Part of a small language model's weights.
Architecture: RMSNorm before each block, rotary positions, biases, embeddings untied during training, normalized queries and keys, local attention windows, exclusive self-attention, hashed n-gram embeddings, learned residual scales, weighted sums over earlier layers.
Each number is 50 + 15 x the weight over its row's rms, rounded and kept within 0 to 99. Layers, rows and columns count from 0. The size before them is the row's rms in percent of the matrix's.

# layer 5 MLP gate, 960x640, rms 0.0394, rows 677-682, columns 160-239
092:47 60 37 48 37 46 34 35 65 41 38 21 37 39 38 42 69 23 28 57 52 54 49 55 49 62 53 50 45 25 54 62 86 51 34 65 44 43 27 44 35 46 55 33 11 61 21 50 21 48 26 50 63 67 45 61 54 61 62 39 25 59 11 51 17 58 87 63 52 42 60 60 74 36 55 29 40 55 66 47
108:44 12 59 49 67 56 53 53 81 30 59 43 69 38 69 42 40 34 51 29 37 48 70 40 39 69 41 70 35 71 75 60 34 28 63 55 44 46 42 46 40 39 22 63 52 30 30 47 62 27 35 99 48 30 35 40 52 24 57 56 51 15 53 58 28 81 47 27 53 36 45 38 47 21 65 47 49 58 31 30
095:40 52 47 72 61 47 78 83 64 52 27 46 48 12 41 22 51 21 45 68 49 61 65 33 50 42 44 49 40 60 45 67 72 49 79 06 59 37 40 47 41 30 43 30 71 56 24 33 41 38 43 43 93 46 55 39 37 41 63 42 41 50 45 55 48 58 57 47 63 95 54 34 70 52 54 13 51 59 12 47
096:77 60 32 39 72 36 62 77 09 42 55 63 09 38 47 42 41 56 27 52 56 40 58 73 46 33 44 64 32 41 56 55 52 34 72 45 38 66 49 46 45 48 34 42 58 59 75 34 57 13 26 60 51 54 46 75 60 38 72 44 46 80 62 47 63 72 93 57 57 50 42 24 42 22 41 48 72 33 39 53
099:48 56 36 51 42 49 52 64 55 55 51 20 28 49 68 56 44 26 32 48 37 81 30 58 53 50 43 39 64 62 21 50 55 45 61 15 46 52 73 96 55 52 62 48 59 27 33 43 63 28 36 34 60 49 42 50 62 99 34 63 55 61 57 56 50 46 56 30 59 48 36 44 54 56 69 39 22 40 50 61
113:44 57 21 61 68 66 52 51 30 56 35 87 74 57 59 33 61 44 27 46 06 57 35 40 74 25 68 38 45 45 38 39 50 38 45 66 67 47 59 12 54 38 52 46 58 58 59 40 19 00 07 60 55 29 41 66 45 53 47 63 60 53 57 31 56 70 58 48 44 37 58 43 49 61 55 74 64 59 71 55
# layer 5 MLP up, 960x640, rms 0.0439, rows 677-682, columns 160-239
084:38 16 38 66 67 46 64 46 41 48 50 62 53 53 13 63 42 51 59 23 18 39 39 71 57 37 70 16 66 67 49 80 52 63 60 53 84 39 54 57 42 43 55 31 41 27 29 30 48 31 40 51 26 57 38 50 41 40 80 41 66 36 82 54 54 70 69 66 56 58 55 48 62 53 37 62 55 43 63 28
100:81 54 64 19 35 49 43 35 54 54 65 39 50 62 48 28 58 59 50 51 35 61 35 50 92 48 44 44 46 39 44 30 19 34 56 34 41 59 64 65 70 65 72 86 35 61 50 62 39 61 39 78 41 56 56 31 74 15 38 57 54 43 56 55 43 45 48 53 58 44 40 56 55 63 53 34 46 49 39 39
094:51 41 52 63 32 50 50 74 28 51 57 64 52 37 57 64 35 43 52 62 59 45 63 39 64 58 24 39 62 57 39 34 60 50 56 47 54 65 56 50 61 50 33 65 43 43 42 56 40 74 26 57 69 55 65 40 61 66 14 63 48 40 50 48 56 19 28 43 70 41 53 52 60 46 52 65 55 43 56 57
101:45 48 46 54 79 52 69 62 48 39 62 30 45 56 44 74 38 41 54 29 45 58 45 60 47 33 87 11 27 63 67 29 77 37 57 58 21 50 48 44 45 59 42 28 40 39 51 50 51 72 57 41 59 68 50 35 49 09 34 66 56 40 48 43 24 35 42 28 43 73 66 47 49 35 46 55 25 66 63 71
101:72 64 45 55 23 65 53 35 19 61 37 27 30 63 44 49 28 50 60 63 30 37 23 45 39 55 50 40 71 53 29 40 61 46 17 51 74 60 53 60 62 57 68 78 46 56 58 58 25 59 48 23 18 49 67 33 58 53 34 22 54 53 57 92 44 47 50 60 67 14 36 66 82 65 45 59 43 75 72 59
115:30 60 81 51 52 49 57 24 49 51 25 29 66 31 80 80 48 29 58 55 89 41 54 45 34 74 29 34 46 77 41 72 51 54 72 74 38 47 44 51 51 50 55 41 69 48 63 62 56 65 47 52 36 65 60 42 29 73 37 73 45 43 51 49 62 43 45 44 46 47 55 50 52 26 49 29 28 58 50 43
# layer 5 MLP down (transposed), 960x640, rms 0.0395, rows 677-681, columns 160-239
069:75 40 39 50 63 46 30 64 55 45 48 47 53 44 50 31 49 45 44 62 64 19 45 42 47 53 35 62 37 36 55 61 69 52 53 43 17 58 40 54 48 47 57 58 39 34 43 49 53 23 58 52 63 58 56 46 41 35 39 50 32 62 99 38 30 33 64 50 40 49 55 43 57 51 54 64 44 58 44 62
100:79 46 63 38 56 54 43 63 66 36 40 56 50 54 61 30 26 44 56 59 56 47 49 34 46 55 61 68 38 30 67 64 42 43 64 89 45 29 47 56 62 49 41 74 39 55 33 86 29 48 33 33 70 38 39 52 62 44 93 53 40 52 00 45 33 50 24 22 54 42 59 61 56 68 62 40 23 31 58 16
096:65 28 31 51 46 74 74 08 43 19 70 40 35 70 59 57 42 53 71 62 43 58 57 16 55 22 60 47 55 41 48 60 70 47 57 84 58 49 44 34 42 44 60 51 52 43 36 61 32 46 45 61 24 59 43 47 50 23 51 67 41 52 84 53 68 50 45 84 50 35 51 54 31 46 38 51 65 50 28 35
103:55 64 36 65 67 79 59 38 17 59 62 50 44 43 50 42 18 46 16 48 57 34 34 42 46 55 68 58 53 39 57 33 46 45 68 77 75 48 63 53 71 46 67 38 31 39 62 55 48 51 66 42 55 24 33 54 49 38 37 37 52 66 00 47 53 60 47 47 53 40 41 68 59 56 29 51 22 58 46 71
100:28 50 35 43 73 67 49 63 50 41 67 50 10 53 36 63 40 40 40 58 28 40 67 59 50 45 39 33 40 51 48 42 66 34 70 53 67 45 51 50 28 40 51 30 59 42 59 62 61 46 55 36 56 54 70 11 67 47 50 49 46 55 62 47 67 33 30 42 27 59 51 53 58 49 67 34 57 26 58 46